config = dict(
    n_head=4,
    vocab_size=8192,
    rope_base=10000.0,
    qk_norm=True,
    attn_scale=0.177,
    tie_embeddings=False,
    parallel_block=False,
    train_tokens=92240000,
    steps=11260,
)
Each number is 50 + 12 x the weight over its row's rms, rounded and kept within 0 to 99. Layers, rows and columns count from 0. The size before them is the row's rms in percent of the matrix's.

# layer 4 MLP up, 320x128, rms 0.191, rows 56-64, columns 0-127
111:61 51 37 44 37 64 55 76 58 54 50 54 31 50 49 40 44 50 48 57 41 38 38 29 53 34 61 62 60 55 58 68 61 57 50 53 43 54 57 59 39 39 59 80 46 47 56 64 67 44 53 54 46 62 62 47 61 53 56 65 21 45 43 53 68 44 50 44 30 52 27 49 52 55 54 43 51 25 25 53 40 45 67 52 40 50 59 51 64 66 20 32 50 63 37 47 60 60 43 34 63 43 61 50 66 73 63 35 56 59 49 24 52 50 35 50 54 38 39 49 56 27 69 59 48 79 47 62
111:43 30 42 69 63 25 53 39 52 74 40 54 51 40 54 47 56 40 55 63 53 51 41 48 62 52 61 47 40 51 49 55 35 70 57 25 59 82 86 61 52 61 61 35 72 54 39 77 33 45 46 39 51 67 44 58 46 47 38 52 51 36 45 77 51 53 66 55 55 55 41 44 55 67 42 52 58 61 64 41 57 47 48 30 50 55 45 43 45 54 56 42 60 51 51 58 73 57 74 51 42 47 57 22 50 32 58 43 57 57 40 62 60 59 68 51 65 60 37 24 41 58 43 47 66 44 54 66
094:48 62 50 59 52 47 41 62 53 57 33 27 35 45 53 53 35 64 68 65 40 41 48 50 54 26 47 59 61 63 41 47 54 58 51 40 48 64 60 55 40 44 39 61 34 39 45 61 37 30 65 52 58 41 72 50 52 36 40 47 53 19 47 51 19 49 59 53 49 66 42 41 52 64 51 56 31 39 42 74 67 32 66 89 44 60 65 50 55 62 63 60 55 53 43 37 59 35 36 61 59 43 62 61 42 43 60 46 65 48 43 47 34 60 55 70 60 32 49 73 51 40 29 62 51 66 47 54
110:38 52 53 69 55 22 38 48 77 66 49 48 54 41 39 60 66 64 40 59 66 42 29 44 53 56 42 80 77 53 73 39 42 48 58 62 50 52 66 63 54 67 29 45 51 41 51 61 62 68 47 53 45 48 30 50 41 63 37 42 48 42 40 44 37 58 57 35 59 69 49 53 73 30 50 53 48 55 33 40 55 49 52 36 29 41 33 52 59 56 42 59 46 19 48 39 65 36 68 57 64 52 45 39 62 48 43 49 52 37 48 28 51 68 58 47 72 48 38 39 48 52 48 56 43 60 66 67
093:59 51 47 34 48 25 53 49 39 40 47 60 55 41 43 41 43 34 43 45 60 52 66 33 54 45 60 40 78 62 43 47 63 70 54 72 28 33 23 54 55 47 54 37 69 31 51 48 83 47 41 37 53 57 54 68 61 52 68 46 47 47 60 53 52 48 47 71 42 33 54 48 59 55 41 48 41 53 36 49 61 52 65 37 65 48 50 29 47 51 59 27 68 51 48 52 62 49 50 47 56 41 41 72 32 70 58 39 41 41 58 42 71 69 42 42 37 34 22 43 30 42 56 59 64 61 39 40
109:42 24 48 32 46 47 58 75 36 45 41 50 60 60 53 44 69 57 42 46 58 47 71 57 45 30 44 48 64 50 47 53 47 44 58 43 41 50 82 52 49 67 46 61 77 42 50 53 54 69 50 47 44 63 54 68 40 54 37 35 73 72 49 41 47 43 47 45 54 39 55 55 50 34 63 65 57 57 33 50 57 47 37 51 26 78 65 36 35 46 49 82 54 54 37 65 65 61 40 66 41 58 44 31 49 55 44 34 43 38 44 38 26 58 49 43 44 63 50 35 68 62 37 42 44 30 55 62
103:52 41 56 49 77 33 50 51 59 64 52 57 50 43 32 49 56 37 32 55 48 60 46 32 43 63 52 60 51 39 48 48 28 69 76 52 42 49 55 60 54 54 49 56 58 60 66 44 38 64 45 59 41 50 61 61 76 48 40 42 47 34 64 49 39 52 65 37 71 60 61 44 59 72 48 42 48 70 67 54 46 24 63 49 64 65 50 36 50 45 60 38 44 50 21 59 50 34 56 23 63 48 63 68 52 55 35 56 36 54 39 42 44 68 57 35 34 46 49 46 50 23 46 29 29 67 46 39
099:35 63 58 52 48 67 55 56 50 51 59 47 40 65 52 43 67 59 60 44 29 43 53 57 47 60 45 61 63 61 38 50 78 34 38 39 48 59 62 39 38 61 59 36 32 23 46 44 61 43 64 49 53 49 42 46 65 38 55 57 61 54 34 36 29 44 72 56 56 58 56 61 67 55 70 40 33 42 76 60 64 40 36 54 37 62 54 65 55 41 56 57 57 39 53 33 45 69 52 43 56 51 37 31 69 50 51 21 68 53 43 59 75 74 58 54 53 47 59 33 75 57 49 53 70 42 50 34
101:54 40 44 56 51 46 56 36 44 34 82 89 66 49 60 45 46 43 42 44 49 44 65 49 51 53 53 36 54 45 37 49 46 51 48 64 62 33 39 49 43 50 52 44 40 68 29 41 65 49 51 63 32 57 49 64 50 58 67 65 65 46 57 35 81 66 39 41 48 54 65 34 84 61 44 37 28 65 65 43 62 70 40 40 52 52 51 52 48 48 61 55 34 40 24 47 44 45 51 51 54 66 43 77 45 52 57 43 61 67 37 38 39 51 71 35 47 43 60 52 70 50 37 46 55 52 56 58
# layer 4 MLP down (transposed), 320x128, rms 0.19, rows 56-64, columns 0-127
112:64 37 69 30 61 42 59 47 56 26 50 30 54 61 42 48 35 57 70 49 47 73 38 63 68 32 61 39 54 43 29 67 36 47 57 62 32 51 51 55 45 37 49 52 42 66 53 62 37 50 69 65 38 62 77 55 39 63 57 45 47 54 50 67 39 40 22 43 49 72 49 38 30 55 68 32 44 44 59 58 48 47 36 35 58 48 51 24 46 45 56 37 32 50 58 52 51 53 39 42 57 30 60 67 51 69 41 37 52 55 57 51 55 58 57 27 51 20 54 44 51 62 41 43 36 56 53 51
105:42 57 22 52 25 61 45 58 56 17 40 38 63 71 62 56 42 47 42 34 44 46 41 66 31 45 57 60 42 56 36 46 27 78 43 49 52 49 58 48 54 42 59 49 37 45 71 48 61 48 63 36 54 40 50 67 48 59 46 53 55 59 44 43 51 41 25 47 33 77 31 39 48 60 46 71 46 43 49 67 60 36 71 52 73 42 68 71 69 50 52 51 41 45 22 56 64 35 57 48 60 49 56 40 53 40 38 50 54 44 49 71 67 45 63 46 57 37 62 47 53 33 40 56 60 59 52 47
091:58 39 42 44 29 54 60 41 56 50 65 76 48 38 59 54 51 35 37 40 33 59 67 33 40 43 58 50 55 59 36 57 38 30 62 39 66 52 25 60 34 36 37 64 48 54 51 50 68 61 51 54 50 64 52 54 59 53 56 50 43 52 55 77 44 81 45 40 57 26 44 54 56 55 48 24 64 68 54 44 26 43 60 42 73 57 52 33 41 52 44 41 54 53 34 54 39 57 47 57 51 48 61 50 62 53 60 35 28 34 41 49 52 55 49 56 34 69 60 31 61 60 63 11 54 42 51 40
104:55 61 47 67 41 43 29 37 35 64 55 49 47 37 41 58 49 49 58 23 79 53 32 47 66 65 44 68 64 46 40 61 50 59 45 46 65 60 61 56 27 79 51 53 27 69 31 67 72 47 51 40 53 42 60 50 39 52 52 74 67 58 47 21 59 37 51 64 56 56 49 64 68 55 44 60 48 50 75 48 61 62 51 49 51 67 75 50 48 46 44 53 45 55 44 63 61 36 40 57 52 41 58 39 53 55 49 56 49 72 56 38 48 57 51 29 60 62 42 41 51 31 49 46 45 47 39 77
097:43 41 66 46 48 50 52 58 54 18 65 64 43 58 50 47 62 27 45 41 30 42 76 36 49 41 39 49 34 63 16 26 31 56 49 48 46 48 39 62 48 37 60 49 57 31 35 41 43 28 52 40 37 24 29 40 58 36 45 46 65 47 59 44 46 35 46 44 49 37 42 43 52 35 48 39 45 35 58 52 53 48 79 44 72 39 67 50 31 53 38 60 55 35 48 39 59 55 59 57 60 49 51 45 54 40 40 60 57 50 57 33 57 67 62 43 62 58 57 22 34 60 45 37 45 53 56 32
107:44 34 47 43 53 45 62 42 49 50 61 59 50 60 48 38 53 63 37 47 57 29 54 46 44 35 54 58 59 69 77 51 52 44 57 48 54 54 57 44 31 31 20 72 54 52 47 66 68 70 35 49 57 36 41 46 45 29 46 60 75 55 68 28 58 69 28 40 57 54 47 56 66 18 59 57 60 54 52 47 69 38 35 65 62 62 55 38 58 60 43 43 60 64 37 37 70 48 43 68 49 53 50 38 66 36 41 56 57 58 54 35 42 30 37 50 39 52 59 35 53 47 38 70 47 52 67 68
103:30 44 40 48 37 74 59 48 68 48 52 83 65 43 38 55 48 29 33 68 40 53 40 42 38 71 48 60 60 64 55 39 43 47 60 72 38 47 42 42 41 24 48 48 62 49 24 46 63 47 42 39 24 67 44 65 45 56 66 22 41 26 58 38 52 54 50 50 33 57 51 46 37 69 36 64 62 58 54 57 55 51 53 61 59 73 38 54 46 38 42 28 57 51 33 59 40 49 58 56 43 66 35 40 44 59 59 50 42 47 54 65 70 59 54 37 34 52 46 48 51 58 51 38 45 73 44 45
102:52 68 50 39 52 50 59 55 53 72 41 52 56 53 55 53 64 49 74 42 52 35 48 66 41 59 22 45 62 58 55 58 65 33 51 48 52 41 49 58 50 47 64 56 32 49 43 42 62 39 54 57 36 47 50 17 65 70 34 65 33 67 49 60 24 52 54 52 42 52 34 59 33 26 43 74 18 38 55 79 47 45 64 57 34 51 43 48 55 68 55 37 31 51 47 30 43 47 30 63 49 53 45 66 55 48 57 56 52 58 52 61 47 30 56 48 60 55 66 64 52 57 42 37 50 69 36 34
102:58 36 62 39 71 62 52 33 36 63 62 50 53 53 65 45 42 50 59 57 41 61 43 46 51 28 81 61 51 65 52 49 52 73 36 46 45 44 54 56 53 46 46 44 56 81 47 46 54 59 44 69 75 28 46 58 57 28 60 55 57 48 51 54 49 56 42 58 38 55 36 61 54 82 66 49 52 40 47 56 38 56 55 62 63 74 76 37 43 37 58 70 64 32 45 59 48 44 45 64 37 29 52 68 52 42 62 56 38 42 51 57 56 34 43 60 26 59 52 29 54 42 58 60 39 65 55 69
# layer 4 MLP gate, 320x128, rms 0.191, rows 57-64, columns 0-127
107:60 46 55 56 49 26 54 52 39 85 54 45 38 43 46 42 69 32 54 51 44 36 46 36 61 37 37 43 53 40 61 65 65 49 47 22 58 55 74 63 60 62 51 35 74 38 59 66 28 44 63 39 46 45 47 34 53 61 40 59 50 51 61 64 53 53 72 70 58 46 57 42 49 53 54 33 44 62 49 46 64 38 40 43 32 64 44 53 46 51 56 41 78 51 65 42 58 62 60 48 59 33 63 30 53 64 79 36 44 42 53 40 43 61 44 52 58 67 45 45 29 41 39 30 44 66 42 64
095:54 58 75 50 46 38 44 44 52 62 45 50 36 62 35 30 48 70 46 54 49 51 66 68 69 64 27 63 36 24 54 34 42 32 50 49 58 69 52 45 36 52 55 47 33 49 30 52 72 58 33 49 69 31 41 36 25 50 45 70 52 72 42 30 56 36 53 37 38 34 37 57 50 47 38 59 62 56 54 53 65 47 61 55 43 55 52 54 61 57 61 60 60 45 73 54 67 43 57 60 54 46 42 31 72 52 55 58 61 49 64 42 57 39 25 45 65 53 75 68 46 51 47 62 57 54 47 63
103:67 46 65 27 33 68 63 30 57 55 39 46 53 36 48 51 41 61 41 31 57 59 47 40 36 46 39 33 56 30 60 54 60 60 65 49 56 29 41 68 56 43 46 60 58 52 60 45 30 50 45 46 37 62 48 73 41 56 35 53 47 49 48 32 65 58 39 62 56 48 34 55 45 56 60 44 18 41 40 37 47 51 44 53 36 35 50 13 40 37 41 38 59 66 42 43 44 65 28 35 41 44 41 37 43 54 48 46 41 49 61 53 39 59 52 60 53 46 68 67 65 54 47 25 25 26 40 48
097:45 55 57 56 35 37 31 50 31 48 33 52 49 31 33 46 44 66 58 22 58 26 63 43 74 62 38 45 67 35 43 51 73 57 62 49 53 55 55 77 40 42 52 65 51 33 36 30 57 61 49 55 54 52 26 50 67 40 54 79 64 34 53 38 39 61 33 41 42 47 53 61 55 50 54 51 47 54 35 60 75 46 52 47 46 33 48 57 49 49 43 39 54 45 54 54 40 38 63 46 59 58 20 51 58 62 49 51 40 54 65 62 61 67 49 57 54 63 32 65 37 65 40 43 46 51 22 41
097:43 38 71 58 36 26 55 26 66 49 39 56 57 39 58 46 49 61 66 29 70 51 53 47 45 62 26 42 46 56 64 55 56 40 51 24 43 42 60 50 57 44 37 29 45 51 18 64 53 52 39 47 49 34 53 23 30 48 65 68 41 32 58 33 44 56 56 44 61 46 41 46 53 58 47 39 48 57 31 47 58 46 38 42 67 39 53 38 55 57 32 44 58 58 52 40 54 35 41 43 49 61 53 47 41 55 64 47 71 64 63 51 50 55 57 57 78 70 63 51 43 56 23 52 24 36 61 42
106:46 72 46 50 53 47 41 32 32 78 60 50 34 68 57 70 42 60 45 56 56 39 48 33 43 61 42 68 48 32 49 36 55 44 69 56 56 42 74 43 36 56 57 37 71 22 57 39 43 46 81 57 38 63 54 39 43 71 36 50 52 53 37 32 49 50 55 48 35 26 45 69 51 42 55 48 45 62 51 51 47 66 39 54 51 38 48 53 32 72 25 47 40 54 54 45 56 49 38 54 71 38 43 56 64 39 39 42 50 59 55 70 37 49 53 60 89 56 43 53 58 57 35 48 52 39 55 51
097:54 53 62 34 49 54 58 67 40 57 76 59 46 54 54 60 69 37 44 47 55 53 58 47 37 54 31 47 36 39 64 62 50 56 38 43 37 42 52 68 70 52 50 63 63 63 85 42 58 51 64 23 45 54 50 51 41 50 55 57 54 56 61 39 64 53 36 66 36 33 49 46 42 23 45 56 44 54 27 27 53 49 24 40 56 38 61 26 44 45 55 48 46 74 56 45 40 55 54 40 70 50 47 48 41 80 64 52 31 40 57 32 29 51 40 31 34 59 49 56 49 45 49 37 71 50 37 53
101:74 46 46 49 23 44 68 50 49 62 73 48 53 55 53 64 67 38 55 52 55 44 65 58 57 56 52 51 46 60 76 62 49 63 43 47 49 41 48 46 43 58 52 71 67 45 63 67 60 38 51 31 42 48 52 53 49 56 56 56 48 53 65 30 61 47 55 46 47 34 43 41 49 86 43 46 56 61 44 37 76 52 29 67 75 70 50 52 65 33 34 50 53 59 37 35 56 78 49 65 52 59 63 58 51 47 67 54 42 60 60 43 67 40 54 48 62 78 52 23 60 27 41 41 55 55 60 56